Each number is 128 + 32 x the weight over the matrix's rms, rounded and kept within 0 to 255. Layers, rows and columns count from 0. Numbers have three digits each.

# layer 2 attention value, 256x256, rms 0.141, rows 243-255, columns 0-255
149088213162067184177110160029149057134095140161110170150133073155179196157150157088172143103140196120168152115094120111133147069128199157160162061109103132196112116099126045170057147136097087151135084168137100179103108156089136075148203115135122033056163054131102073161085109149122120150162019142128146140128104085120096160133158164116117120096148163144082123179101111117101108152048169122067124181119171148166087148072128132117113088160145213119142097139124102055089088150115080139173066179192114122087180089147122159122116177137068137149134071114115187110088100165084106098143147118139164200110165120105136215122179132152123102091161190076099140196201120153100152207121146141126143127129080103137105153186123147158123155136193152114129150088134109168089125101152087
094189099108197075102083094120182071151166170058191174155148161096106172086131106139146179138144071137140084145105107073073210106132105123095101167129087172146108125125170157188157131120113139100119078155118117166209163094149069121145091144109120144130113148136120138068120109069115109085032111071131167124112198073088158140072166145143144197140146151154127148113135055158151118154119091086067137137195164098109090238178124122130102119175137176093099150124165080119054114134150120143111174176076171068115085141120082094159121125075105148143163149098162124101160133104096158002209119055051161097095145156136127185164183138106083138161105107109149116112122119101156130157157132084091139086095121198092111108077145121172083125123156126116115231119162066144119144149162164
076070158220122059079074178183090162093106127218113129119098128145088114149157117135205132089118093074135123092134155222132156094117130074047125150137155146093161138096121132207097083129138065079177150110079149113209104203090150150130092143096128117114140135174005142152169121091112137092094127175124117137113138176136123131143106136134101120166139129118089152119180154154117150120089050100104111099160158146204125090096102167148090100135137100116052170154159158118147174115087091185152115176178102159120082085173121136122102102147123135158183112049135057093111072121183135152157138203089157108087090151205117088131150122122146145094101112151134094064108122139105097151196161163144111187151112189134119136161114125138105140151151089074049116124123072213136074140091126
098075114139169118111164140056149162084184156095193121060142133106107167135146158196158163194087120139152163135088096087102109117201156155134161064137134151208111158063130078113195123125132121127106108123072102179166129123130163089156119075138174134111145124140175095153147135136135138165128081134162125112137067181100145163112112111120148089085200100143085126130117155138091143114134079032096142184125121143115161121178170136157115139142134179164099116191167117211109101100128114085118091183099127100155197064106084141202089106085136117111171124080103134145106189100088247114179182145115122133172107150182080091178184122101110104105147139115126126102157113064114160145179109119157088115175202132201093107166150105129102124092059121183126121153106095200093118119131109
165044147116151179109185080064094150109156155057075230124061157158125126150141106128111115094138134129108084126130167116129132141145134143131150173181174065140096103114079120163166133222140143138162191183113147140111105121025112099130134150102184123157121199126088126144185113155093111153126120148159094114113129140106192151141124129097162135146123149111066170134148065133122096090141089117126020115106124047159162137167155153115060204175103157080097106190148158154057100113137178152190087140202117118137100187171111161179087148132161122119146075107236120145121045102175157094167144131132100156160058149165159131215123149157152148137081189066112111185061069151130119170142178084093192126140110185060171163196091165135126144164139150115148151148106119151120084108160152
112103142076084104120170148063161129145095088141156169115135133135088131130118134123177151119113176090138083116071121074106095081107080140149109055135140189144186098078145117108042177163146175097166061136161135085165133143086121049142140123114125091055150095081111194120124068034142114097098096107234114129142247090158143113168153170223144128113108196060111095093100219084136180166087073119110150069148131134075101102127123110110131111090205081114155137172077139088098144147114121122107123128095166111173136128156173133172125086073119158094134126127100108084127068155148087120137150113144181171123105183116115097070126098117118092092147096095125134106132135116125162127168070129128175091172143073132068089104115208131150156121131113118154172142148156171047060107076117
129113171114211128113090117127121116124069097172112131130171159118150106067147097154116122160177087139100127163112128131153066105148122090092153111128179126056154116131115191132059109144148133142061068126072130141202147136138094140107119146074108186080126110207153106156099110129149091192141149146090119144178108093168153116149169141167113115178126122094181085169103108219085147141188109101127111109161083117169183110084100154146056080152137170204131101133148089073128133167184133116092146124133103077108162128105142174185194155107134114151104150109091160124117079124095121196160186150140086145215178098111155102096093150166104180073178148149113110097161111192161140091096063162139150080214177129132126129088173135132142150133101123166133104169110093123106113077149155
116178164061143088120121157096168136117139142107152116140154097167111124099129089090141127122118132143191102126208159140090178144113211147112088165137164101142094149094115130152152111149130149118167142153106184089134121140158172176146193123146110217138123136120081121119070102150152087132158079162158120183184131081122107087192109142181120158180132101119119131167096189149158092077188140112070206151103158117126175071057155094092156061217121160110135146111218163126106140116141173106104223134103048112111122142140169162152159144164092128104128120175117076040163145086116156104127112037136089163187179149114115140127105102159071120106109126118121157174119046051162109102113096148136178121184197066127227135119093209122109105153132120139062128110142110183126093135163179
134138069130061105127147190086136097168126097135154173099129167231202118145107117087145191146166153110133085102106073062186144112155071106114124030084079108170153102144133057112156171073124141142131112160142108145163134090117121146152073139207133111175136147143128075128163169085171161053162122122143073146105092120111129157159178104103077144138129127120087127138116135147050130056155110111141146106117092140196052141087162146125120164122101209095139149201136131129122180105162188169168144120138138168090149111148142177126150112084102158032106083149075180184105059131070150141167146164146125102129101060159199109043103143162160151147114088121148098091126162190110106112100171133105129073142126118138170117104098163166155143090141082139130127094114145124110114051080097
150135025125156179154124120107081125093135104156095142176161204139101123139194121130163084135139043126097162177201145096119112094054090160075170077133134103070165150169212167160135086103193033186168160067139158148108148183134105123062127130195123083175127160188063119088124105132118116117138096130088131141119100121197164122169138116075150124183076126122159146169071170170044064108092097117075160162109141055177173072177111193112134170118165123206107116144123137161134105090178133205121155124078160037111138070127121147137119186108146076159131127123187077149101097112138116141098136079133131076167127100091120181097183100121102118100059082077099130112107132083083101090120159125148097152057063140061080111219092148140167124107176042145070148194162192108179154143150169
096151158104101116184076091092066119164110149166156168104106125087181083154170091132145118082168147070203142143096162127220129124110141149110159144084136114120073142174122137097162125107109162176158124138122186137109067118080085179134141139168145154133087094174121149095110155080080152131153110182150099095118144021161095160156094077100122150109116116117135099142183160119153191163088200157066133173173136161142076161092128160145157106140158127108154089153162101126106155143170166090176056127107105104136139184127167089116134118126158124143160153102191162161147135128212152170112096099129163143150127118076150113140179194116127131145158125129170114086157117156075111117158074122156182119053114114106079057046116146110089123131135114097101146106124104160054128174077144
084187181180113146092102127113158194122101100163108123127162103104118092187113120160090184101096068162166141110127104045202158167171076082068123186113109117103216117120082091120087100132152131085196202106128117087150129154116139132090124101160121208158100094159178150137119158141202154099079154077126093141123088159129122101124173104152186135158091091136194139059114129108112080131100159163101190065228144163159121084165172171103111100095159126192139153144119154162143118089125147137121100126161113064122152137102120148135213141145098091059139101089127121188081102107176117198181148118106118185117140126149085126133097159088112092179158099150092175103124123120108162161112190095146135113174135082146103187098189060152205130163162166081114152193158101089093159134087137
053109129122165158087121129187122112096091156187112129100189092117111146164202102175110101156108144108129103117111087103111147226095118097100143096182113151119108124124132136113109146089098158055085125183138137082126173114168113066123145096125188128186163102133113133074093076140133123207213092129144193209122123161151163113098053093094132126094063152138142115056166122093138193092106086119157099147121144082118232116173164120144135162197144129145124099149105129140135071093095123195123115104066163133097130098036123174186147159152143152135103091071095136077122158217116126206115128080137177143124121100137120124168092174095139121174128123085097140133142130115128172119121070104156120082090129138071159155129170078127122130190141117134169089160202093113133051135190157
# layer 2 attention output (transposed), 256x256, rms 0.123, rows 243-255, columns 0-255
115140081036134093114104114142131101148136162171076098117098080166096127116159115156140074162158121106124146174098103187114102150132055108112035173127170133144124127066151130141123136097135180159075139099082102070141143067197126152088078132156153139192118119174090123077200113130169159142102120116134097211079126172172115122183136130213117066137181110093065167190096123162091106181175160158223087119095162051088154116177125185171089124128127155182108156111131159089139123075149080152065186126153057146174081161116141121121078135122204097043170155111094074095156164129163178055146068088177092159136137136099060117116148144136077122120136043189152119138112053148121115079189150159144130083141109100104174140162176078124055092137128060177201117136124130108148123103115134
146142120188070090164139184107098166131130071133180078099142159133147066130207169143079115180177142081092102128178099101109090037117111108107119092117141100120086139143146185148142128088134107148176122145149094166091106159167121072150140076125146133166194164084161103102113128059103124181090144172163161095207096115140143091093051129104114110155196146131162125133124120142033039130133147154095134179096076105087140125077139150144187178089045048137155105067035155151073104135118200142177108107146068193134163171150153105136108051158163129130171119129106119092103141185094142185059197144091127114093161107178113083117127094226143101133165125147160095096140107119136196143142162120114160065141099087135133088120162120071129106154168125047084156209080114118142137185087139
128102120084098115120169164131094103131120160095128128117168081163198155130150166182053116131156132171131122145075132076128045105085089128211136138124151124122087102123095170121171149169133092144087189116138209090090151105138179102070137185138091121083123147114195110092128136146161114171138119145162097104210125040150139088093112140125123223104106156118106073180117166117210105070108071223135088154102127138112116074130162141168054220143103160091097139097106139098128127139128183124148149096078109061094123118139175061087096114139186105152129073146118114123183086119141132171146087079130116155151140075122088068128105121187099168111167169162163179128155126108059111178094093116121110110056193129118114149178116156093158161118137145138122127172131095079116138045148094
108207152071095176134132139193172156117148120123077131120121119130090143114128089062119126081173134161132133134117143151202091098127091104125215132083183092116160088124055175145113106077068135128171114052163099169146083131111144146056192135135115122127133126138046153138078115101173158098144182147152058166093152173140094078120168198128134068196121151131156138100132136160164084165132198134157167097113090139079144184161112129137186127114131044111139146077088128068161088128130064144124157031119081236108107139127181100162094062186123119178152103133112135147148095074087118145094139079164114143149127052171098153090116140136117123114203121180112126098120136160144119219124103086096085108117121183127129195065113134109093178111085089140116135131159074160173167143149119
088137118137097087185175130080149180166146144109135070118146110107082119186137181151156129089131130145142127093156103187108125082130173128098091150144169093091129130140146126229115050088159179119127104136129102140149205098165144101066177144154195140120178121090120095090077152176185192166132147122107136103120160131134103226069117057183095146124135164113159157097163162084134163119092122219125177109159064142117124144076109148136095077157195137175137177172133111151138157184132081182165126195176086131108074099086190147163074094174169133062093149147075137116166132126091117120097130096113103199160218134031124158115124172120117137175161177083168188144084141037133119167177122085164130150078089129183078107056164124121168136148094139139093156091096137128132033093107136
087101168117072116135194173105075081079078091075156146152099139072179070081148048158157087117101114163209151144148093081112095098091116154096121178092146217114103083131079087081028149065099130121107203143108123110095072153132094109104142163172166111149124119113093141096121217133121141126131154115080149173128092194198150136182101081103136172154107133170183156111152137099073095089210123114174070045134129061118111170123059143122094157133111168129129127093069162136205125140106170138150189105136109082157163107100134106139080165131144135137171071095115161133076176105108152153139162133098123147161154091169078080130119146137122104095095121063122079172089136185106116117169150155132082147164173155169140142141127113112165078143167118130187164153166150125102156115125123
163071198141120077178128106139138125158135162069077124105108136079142171122090177063132173159125112121165155081154193103112161177138093167147181164129155140094084123083154189134098172106109139123166111047153130174107130178124159138094090131155107149204167116104146169094120159146170141107139108086099084178078093118103174122141114082165159113129147115150072077162176115082117119134096126140080147134118190180140113088152177117136111166097126134117149109124127159158109134116135116122129119136148157119155164134183127060146091131077149150135133105172177111185123141060087156155172134176108119074098087119214135127098148161107143140134154087144121109134162107142106084186126187076117130177109138118046137152121084136121112103098069104173086067127137142117118133118142151
151077134104140120163123075097176143164134077129049174111137180148127077118184153124142113220144109157116186086071119102133154184141134123177135127127103107143128122189154157165132113105133111098146068058044147149129143181166122121134131122096191101170174044103112148166171189113090124139063155111070077090131148182153100199093169141170136150158152117091131102108062096129087099125143117075161082104101078143072162108122080133156155123136185097121086121161161121114169195161070126149159135135138120078151170103142081085136087171108151171138154149076051169149147118172112128150174118146113158136060106108083140167177087118115155181095117135145161095097175115166107122193100153134127145125142116118098099111080077086069152154139139123117158140131131099058112134136100149
115087141141147081155147134180134135119118147148164162120121166063161180112122129172111132129113194098162109088116122132072087097118178163097142141100142178139122108070121134142097113173092152087070136139157061184139122164115088121082132136148163154142149134142133109116085136110096152111175164074126185161119150034096133132127110129146152085120125109102183114096124162197149147180100115075107097166110121108160169122099127158144117124134199067102085051088125155148137065167176036044046105093148115092145118117053117144097147061143141176062156127115173115089126101161100126119136114114095029148140154113097113086114139125150081080153136200091134095213111099143099139116148113146080144173144078149111135109175144097098141127093186137060187138157173133131141162098121109
085101132157120105167092114089158170169081110103159082129112121099166171140087147114060096103083132116080109116094130149141138064163232152198140150188094091113103121071109110146141180179151186140140160103106097166126166168074129174139092172147130110114210135084101130133245095131078132101097066149198119045175123111152142141128057154163150108154067156119067148204164107155179152110108119167118197069159132199145087194129160148100170066165047157150077073178139127164151120102175114137143156078124108126156088160141098079198124135130066140158180104117079166093064158106129146137106130153073194093186142191122087067151114097072191129102130148113127123167131092075088186140143090150155187135104168121100131178108180141082067124111158120141145064090098094144156132077056094
143129093095126111169174202072125157191143086120163136160140161146144092102114118161062145146113145122138145148102124111117141103116183142142088128100093119115124144102056212192140143192171178113145120125134095125159150148170106158108098097126121173107122111131183150141115099155141130130096133112141191122112218134122128109151143116077107123087156127147123120124117078094136107116173181111136121102139120083148091011145117144189131137160115128136103147154115159133166093133132145126116141134151122185133146086157132183096071144075118110199095143153061084077145125116105156120126119176117113125131000187176105094108117118145145150094126073120130128150084160115132134137115157160124121065106072085128160059129065077157140157185115137093148127090104143130095184138155135
120088144167156146128122161119169133147144174177128151079100144108181160105123131126086094133153132086129158151056134152071097123117139178113090094118122118090089124173178146124162181070107067124161118125112111104137065144139132147151165180137150153078149109101075118104125118129138088156120092089053182105130135091139153036109145134153012170158107107155034105125140121111167154132102084152118097129065180140155179071148092076162099109092121137116179044135177160104154133139149201132138148161117122179129097088136118145190141113132102169141151150153209097102146178119094130092151167121174091084185142119084066080137122104147147136120142114108087128083124175106147163143145091066168171154132155194112138113105085151084067145050131189071149172147174146155122215159148157
124116140152092133089141101079132074176198151125034112147128154131161123127082127151138142095083120150109117160115107131189111108120183127208050157169167119100115094255194122097083126160098159155153106174097164163099102102091175148130099126086140158096113145095133099126112121107176125094066170126084070069038118113165084076114133190139073074121154088114108150184176193154096126126062153108156111110163123156113136166130134142125106092095151115144113124154128077144116106133171119150136135097121181163098116120169093126127098113095133139144138134141153108146092085077101132087129152073070174151156184177157102142122117105189132087136150150125120111170136150098128089099117137087143150067150145152143188161159131140181188105120053082177121129151092155124124125179162158
# layer 2 MLP gate, 704x256, rms 0.164, rows 0-9, columns 0-255
188103175114128165144154108132093116136138115085119127185174181236179153161104161163138100156085155162131094063122124113129050129144200098120114145161153224131086133102106209117164122087141128119123146119157136095064141189170154128129076126147076092188168067073114156154166134154156128114184114128105106092144085149152097148087123145104141150198115106136126113178105156138117160120145085145162148098099116080172095123169178117137090092161078094105073078117071137127093161159076135127136114111094075095107195155186064113123120116086138126134137157134116156158130156165088106145124155165124149099106149153124071109105194116147085111103175102140148165090172114147099163206131167102174149121117107138159114123151072120166125105175142085108117130161140125091105139144117137
076130182137099148191124152173142116147064111123135140131108162128121100124158049136135097119137121129055128106143146098090174149154094132189109100150152149096125059119155165181114149106125102174106156136098160099092107135159106087093155172124104102138105121154133124126140108128131162096151088138084191134087119166133125130147057167061177093129150177129169123000068079154184124145220121118158157085174064136160122178135151077067115177131191074135111123128170157151134119193097102090120068157151173124128098095074148132109117052126127144055082146114114154119198160158149084154171117113153115100127131092153099090028097132074117123140083164162145118164145181154088094128151139158118093120076132153152162188119154157158162083117106123157114058107135089157140114138143089
161159129117110168088113079145131139118206117097122086121090137073149105192105153094173152131170107145166200090148098111107142101124102187138143101129164078121102139097079054135129096151130072131103096131134179086123077144089171048061126071152098111127162116145152041131113173149079121168182157185096098169127146106163102176140151139090082116129119127111157128141133113144185113172153138152074123106090096129100159138104109123150103115060138146155103152120103128108152177138100142159143139074154118161124146155088151099117149104105130131165167153169071109111079192181169087098088145089165106153150138129085158098102092146084139098127146128058105166165092170123182147098129120090194168140184133149108136100145121149105144126114019110085108092155110156134152157184136154
145071077163144099098148151112152137125116145106143083096095121146142079149132141119155093098174172139108118157098107138137119111161161173119125128150175099080114082140158152162200150106067131098149138125032129150146123098154138150190121103110150099172137125130121195137122108083183097116100177157137090121149085243106093168170135182193111133136137133128102161154072170161106095104119128130128017210107129103137082111196090109149110130138124155132112144111139126110172109116117132089129154130129172175139113083158150073129039146162155128099063087100127120099116115168107088059120158085148111166129083138089164143085128136106147144109137079153139145126140090088129109121139115105137083098090151091105084200133183174141156133117189090163103130148066152134127136171176156
097149125144145130115113095151090119148134137111120167076162144131130176101186120188161146143150160133127137120096133102145149119135157194112080137091156135128093105154135124101093092107086148121156134138172114136142090140106108127112107147086099158148168096141123174054165142053164150130072098087159112166124085080120091124178091117140126162095143143126102139167131098127130139222104116154159101129121119081154189186150130109146102180181123145124102115128108142089094136197104158107133109174102100115092129145122099125140128096119133126119142123110199123137109180108085105145168126123127134139067132117115123130099175107145130144149135070075152111120116130111094095151141089166072098122157086150135103134143106129085150204157117121092114132126128124129118107149124144
120124092126170107121080131078160185135163096152113129150103160146110102147138078094099170172121075149127105119128106124133125133148116129094183121178111103082164147136171092174207059082134153106171135171092091145168155118129150084132168115215170128155106106080122146108148164083123166128098102160160115138111136135144100115234176075182122121155165134133121157090091077140135091095096142120164092073215112090134099114173140198125116101132165127153079175140140149123150142137164091175175119172134184149105139130211113113086163166108100137147180111150130188079120105121115139102182160161165099108116131115091149139147068167154156114142126163139111047126117135098100088130117072075103064098128086106084115166084139113144173092103173098100129155088135098147142082150104125
129118123096140119094108147170171120150115100114143125203142177144159101119105120078084135125146110115093157195080096082097105099133117171078105143132133144144094106152145099130157184150138110126095135079108152128107108168102088167105157132106198107099139114140124128075170135121078116104121135156151151135151130124123159071118095107152125120142153085065141079137117104115083126140133165120093131062073178103137175123093160158210133153130176141193093120117159181120112137172128129140140084104145132175143149156155100087141109134130083095120162071098163145062098093157090152120154155165120174128084063161108192099164165198183175076163200111163134090115157131140168156195169168167109131086173108093106132085109082132104178140137097139126114124134157109163092216141115111
128133144080095077118103165196125112128109116051072076161187093099134131139121115143101138110119161116166122088131123117082159109195150142206121134122135077160110127060068084100128110181148146125091091123114097141136140156142109080114130163052104138092111116073206151165126173104178107109158098150102101174112106135104149152116086136170102153118170115080114172095128146080132188145192139059091152113217188126043157188140103081112160133088132116186128066117107150163171132140154124146181092142139159085192164099100175111105124123170178147148129154152133142124087136073126133209123067158221128052146096128155163137165123148151095185140140100126114099215136128130178163134161121163120118129117127205106117133112085127136135056149136092171154124110170108108162120096119128
088150140126128098114100079121178145098102180157068128155124062076179119165108190166160168080081177105133096124114120151141080135149169066092217158161161111071119145142136066180131136162114090117139098097103114131171147153180088173082102118122136138121116111110134169163135155140120074174112089117173145183133143142151079169147154086090108118156123172165158080128049154087141155112090132152121137135114151058081131164156110214200182131129144182164097142181114229184112160141139101082165131141129083204138133170136166113131174123112135111160156179130059137146143096096086106114077133168106141194082135046141131127126144124104113138147141109069104115149128159139120093116117109135076086153061107149108152128098082153138162124124182124129165166092080118159151142087116086
163140150089082122143181116130148143215101025137143114211168160153125102121132164134131090137091118185132114163122124135145152102104179150136131131123159147167143186097138160130142149141090121186153118107086119139150099032123131151139123161099074124147155092153123113136129126123118076120061103178120098130107174187150161100060081104099107139152104148115212172143079150130141140159132091133157115161085178178110133161179158162120057148128071099146165164149127128098145093196112120197123115097187102075084132154133143086092118124119178154189084107124120164077103067124172209093096174058112156142162121172131086149136078101164184104098082078106113184172170127109118134137127177113118077084138096090083098056119125145139171163120141119100100137086150126171127025105122048
# layer 2 MLP up, 704x256, rms 0.165, rows 0-9, columns 0-255
109087146065152071082135117204127076107071107165132115036114158116107086093094093108047134090123107121091178180142131135225152144130083196097191158157118084133154106115180149135079092160120090124155135129125167125165136134131113161125176107108132131078137185119148086092143130092105086157127125154125120166142128096117143098157120119125112141056108074129183097101104143144117093143130132194092132131127157147156097108125091110043152220141177105122174095175132184109180162130196119089108161108104105134135109149076099141128178103115143098162144087100140080135161127087052091137149139145127127166145100056094157114120103146111116164147143132143119144102092132189106103146145108088079104105126133116176132155115165142125168127146130167123134090081173111098118107103106060
111141152137140095094182115123149119141108113166130114126095071153115141126104169091142081101126181159080150082114114092095130083152125108121088110152143129175127122111124110118105155109116082142151109061119076116166117121188123108101119090167112127144140118117060073171166119155182120168155192176155158126144104160059075104126063125180132093188137114139156116133105188124137106140083080170144146095158124143097111173156145135142155178085048116147091126189072184155149118149138104082160166109129119126130064075138139098131156134128141182067162221143121116136052131168092092139090097129087142151132128105167157178107195066099119137157171180132097133164118113130118103079177133151170156129124118042175066119205193145159119189142063111096179154079098155143174182118156109
084129101084132113126125183119161162141085103161162146203132144122101099096123102128148112130089152082121068132144124103146097097141134078120097167137090104087134082121156211143160139123190156155161150126145105114143160099124108143122088117060151122101057147154141154153149106113123117132106115093115139145119139163107157135095139073115130134080139131061138135129143126190126137128103146083129141196203135092096155094129140107084141168171075128104162141141149138134084125154128057050106123140128110123191149110200141150134104176106124081108095096087108081140133149061101171115076166155064174110151107141151143167127141148120103153115091137164120145066131101163074123112136126081106107109171069143162145157131124159169059175179165128180139117058089096152148099164169092
137154141123161067148146123140104159095123072109123182109126130121127119128131099166100214145122116136129123151096118098163132156123159102149164181089112182146118125085125148052102188122150147160140176139142068147163090089175110064094116157146107151127084137092125071097090142063108174148140102095120180165138113072084122117123084146130143191121119180156144064125103207070167109169119115108076182145122156121163160155135121198154121137110102078152070156089130141109097145153130064105111106161074137121112147125108102169085137097045125071109128127121206142135181068159152106144119153096167114135104127121118168114140163159112178113155165148141117138141162177103127130110141078173154137231105134150147186083094109099080153110137098081163111124136134152125118092090125157
156157116088106105135123136064135121157120108134089142119134157124109104130177142143097096131082083142122120148185135143102184174133133090151124097163093128142139114079132141148166142118137145125095138108164080109129146096153110167123139120091151109101123134052101085152124120148172143102139146117108150103138108156066088080113153126125161100143084077112161144113146151146141144114140092115124148192115138166183114118115127145190135087083107109101112109160146111200104143124111091116125143116175151161136132124102165119118120162153138132118058169119096086090192065115136149177133113140095139147189139153111124118152111137097132149104143133142095100098180072136132131097130153111163146154146154141117109077121178106153142131102126141127123082182143127143235131115131120
099111125170146090119129112124081161115144134157153104155080083181201100151121133159132155124143144101156167117128137139112081154180120157145148157127131141128168173140163112105183083121115123175168066170128193190184154075168134115097134122182100118141096141113096105121137164036103099144136142096106143188099168147085166119190156107192070101110101150129134105123115141149105134146106157185170149087133098123125061154099119185143131149148120120089169106105114183104147110118112096180208149210167179171145158112212139166076138188108069104093144143152127174115171133119080155097173158139145129178157134136113050028154140110143115137135121101108078074128169113106122080144128112071102093106133124190123114163073120090154133159140167126155121188102036137154115145112102150
102114151131109124104126091138075090134121144085102195121081113192100082138172151180151180109128085142224138079109098121152118161143175089176094148110154112111114163103077161119135110165135156153125116139076109093145116126132152095127151167129109122120091150131156210137153122146142155079138120141069128152179095174105180117127171184145097082146130120155150166114156141158106130157105163065180103150153128164158127092137137149088085138130079098133081098142166050149123093122189135082156123173167073063184143155115121130123115065134123120145148166182105077178129148148126105107188141149176096112087136139113154127141131120156125127087134061072154151142139136153126142114087081105093177079144111110123076085125097155148092135126116101141115084131080051158127112126149132
076113138059090122123101154163132100107120115090060124121198102114076121163062106105117145130086184076167155098115100074144156077172141164198177150138098133172158131122136129125148097203168197118102083100103132137135098186162081044074186083089095098124148142085167045177103118145153140125108102147115120100108126137123160127086071133188063126146151109103126110085096112069099171135135123092165144141201144110078192106153078136076136122155137093113139111085114174176137079115113150109171072143119103181153117073110158136150144127124132124111101184151129137176083142137106170174127082138152190081141106111130144107163110156171120176159165078108112128189166133165116170106094164155097090077125084160080073093103102071140115093119060094138140120104207135100143151139143143
165105110120084141111125102098132169111161050058146077078115159168158118104119133124081122138173114143095137117105100170125165166105149143145126128147125101149083154134144132128117077117139075154165110134147164108143107169115093163218154128110148120107149153091121147118053099098108191113188151168118089109139146143121139097111157149093154118166115086074110114101157152086060076093153160128189154116125107136137158146046112109069118115115126092126171151106131124117089146139125080150082182118169176125097193108134084162113116082160129180098066118128163071131105140132160106077118144099120070156173127130150119184135110144122132141162106120184108113106111126090072168190126154158142142133129099163127146127141087108109147146144067077145128092131070095105071158121085143
173108052128144130141130105096094147101126095165137079131162132154114165116128121089081122133139155180121102173139154123166102090129092101101119118137168144111144134105131169181110083151110116174095132129105128117148116078136095179121129085115129166155184117138139141096188178068131126094155160115130138172131113136176152120078104105134085142117125096117065191166147174110131110090111107082146125075129145166061113152112149166146146153140200080166191150149089193110152101089070116149062194075192155179077163134132238096107121070131132152131109128121077137137125089130123165157167170141144111121115132143191193118140132182157134128139076083159105132196137111060112154083115114149152115158156110117166137114166132165132169179149116121111090139056169093123141118102091090
# layer 2 MLP down (transposed), 704x256, rms 0.151, rows 0-8, columns 0-255
073065098151081061083112097089124123103100089157103104107098089132105052156132150132086094109108120123157133121091127131136095090160101099149098132112137131097079131101079151118118089161124137132131124107084175183140093129107078175168145172122135191133074153145118174119128155118110082144090114129125126137112140119121128126122124148191121083087117202108160137114096092127175096153188146101145181120141119181117103131109098137104130199125135119109095157147170142120111100115145157146115138124196127126144146123109151146119067117171114129079170149159112098096105169205113094105157102109154141126103177116139109157026150059081122113173134156103172117155141135167156174171150114121155109172127163146083129157127132153163173146117115067149113169130135132090109108174130130
104163156056137162095096157191177185157079133147160171155167154115173074152157112132142112118122084170130068142134049146111170103130081135173115113154161131104100147085107123114157114116121169137130113110163159170110100138165215136187084158095152134144132147171124120143080149100163143100133079111179096138137071121169103157098147178082136133132047097090097128125133134129114104187162144109150174139081138135166137151077152171183130082090029136128044077132074098124104132129155123144092110114122097149150135166093113119156155130125151125144129109149164143161071115091154174150125137081120109063155159130154158117099116095125112137203149077146129060138111121144163117120067133144148166128138183138076137119099121115103102121116154167100107133090149103142101131106100162
097109107154133170092084139135127164145152164148171116122134160141126061117132129135197110150161082154141155127155180144190139179183118109101127165102171152132097140107098081124113075163150086136133118106095164125098145123145110144145172110161130093168099120163093041172153152166093103190103169163163158110116086164128130152118127157114125104204132104114073102182125110122102097146179123184122153105106081175121125123092175113134165092159123102101133144148133156078102151156108093178138101144147161134131131134049112148101124155114118103130116133119061102118144184093185052124115131146126128081169095142128170109163154105145110144164192123110109079109081134118130142079139094151091152121151109095093132168127129116095147156121115104087061174164126144143136089164139174
095098138112139169123156136122099162144132108163109079119069133168075136142094156133180155116122189229149146212177132115037128120106198134136131153182100112130097068130176122073208106203159156166129127124103138101202148169109113128141141162137121133135143126125071100157125141152155127141141123143141172172064130129150132126094128108094135109141125119175074158144152181124149084130143073143086106143166101166115172165078053151126062133126114099103143140145094072106168081140179088075110061114172092095123138188101103136140125166175070177091130147129157162095158076076132118114052094133128143138158122108076124099103122126140117088144109130098136142149127128158114098150099142125101134087116134144111095114141121075151128158116112111132144176103121132170133137113118194
129127159133125159091143121170083174063139132156134129134107097131137148054125131166090123167155169088104109178126082093056169159124174157117119124163103086120098110119132157124172086148096084116117104077174155116121173112146133130148134154116107090130158161159128133101109100122143126152110162096088160109078154154115112047144168143145096165103126118157068139165100123129069164108125128204188094113109104122120162137210088096134150133084086168142139144091102119162145110130126118128139154089083146113155133158138126133149170119154126120104145174125111117174129089132143110205073100168124128098141179071144114107122122118162115183117143131101161129177171085124115096148152101097114123161144134108068081121150150134135104100139195159161104143125124147125146090143113102
141140163143105156155115142179140071122138131169088075115119077130108095089069084141110146165137131104095077169153097096114176145131152072177092133157090167073141164107161139147119108075139088149137172164089166138102126067132112144165142098128202118146108151166161188116121127104109070091141086108159093143160183138151115116142117078142170193125102143182098114135131093120091111102125110178151144103068105128103108050155172157154123129165154140158153123101083166133148152155120086082161130101102084134139113116206097079119165159120148099089124072090119142152107138125125150087121140118111135086180179118056178169138148142118097152111183108118109117157123134150159177145109154152127097107068215076138143126132103141199161123101073171088160118138123086162140144092162172
094178161106155103096115182155136104148131132154126167094131106143037154105158132125168164086123091122141082131105113044160110193159175117108156167085117152179128123105114107173106126108145156097086146108145152143090128086113160136168100110178056061156131162072118130133118229135123093115159130082093078151164205116083158167128159141165134081145114166095136147089134162162074080147123113127151139166135069157196132166155054081147130162137126115111181064129130175191171133157177109158152163125118084059094145100081141112094118177160132135147126126135084172111151157106133028108147175140156131114133111148149099112137086157141137220076162061106171126095077142115143096126075094107105162127124118182089144139124142145158102162070118129132089122122166115147126108181130143
153096159090155150128146179203179118071086123177145124136160131102156171141102165150111134064076172081126147160142123176078140148118108178125136137148215113062126110097138129138129155168145161138086102111074093125071141129159131122121157159145164170160147192129110205099120193135106145169149123117113095172160154180073116111154140180077117132076139107151216097095150145127150100109182149108142148106107140129120151172129156106085155111126093132144126144123147108116153105088105140167123120155135133141125048121143204177185131129144089102088154161166138144098116134145185133100126086100172086128125177099142145176153175117072116102155114176097091096084171144109100133095101150108124079139121093168138168092132122156093075163125138070148168146136095103208081153117199165
149124124102129122136124125131166136136186142111074156102135081117125086124124108143102142176146142123115186142159121142125097120141173108132116148129092095187154135071123138167158192115129071132144098131111200112135160099105121174162164110136126134110136129108153039082127083068117093174134088107063114131124156180181118146087100130165151147150167108128127126136103079158112130118127117067133122138105108118178143141147103126090115120105092160186137145075135140156145167150167097148138166089151148130110133138146108161124155122164125166069115138156092112153155118136147152136087111133161133169165139106138149121196120152125114137149131110138095103063082110177212102128150160099149096152154159171168072164201114119103113169192105167140143075130182069079138170141116124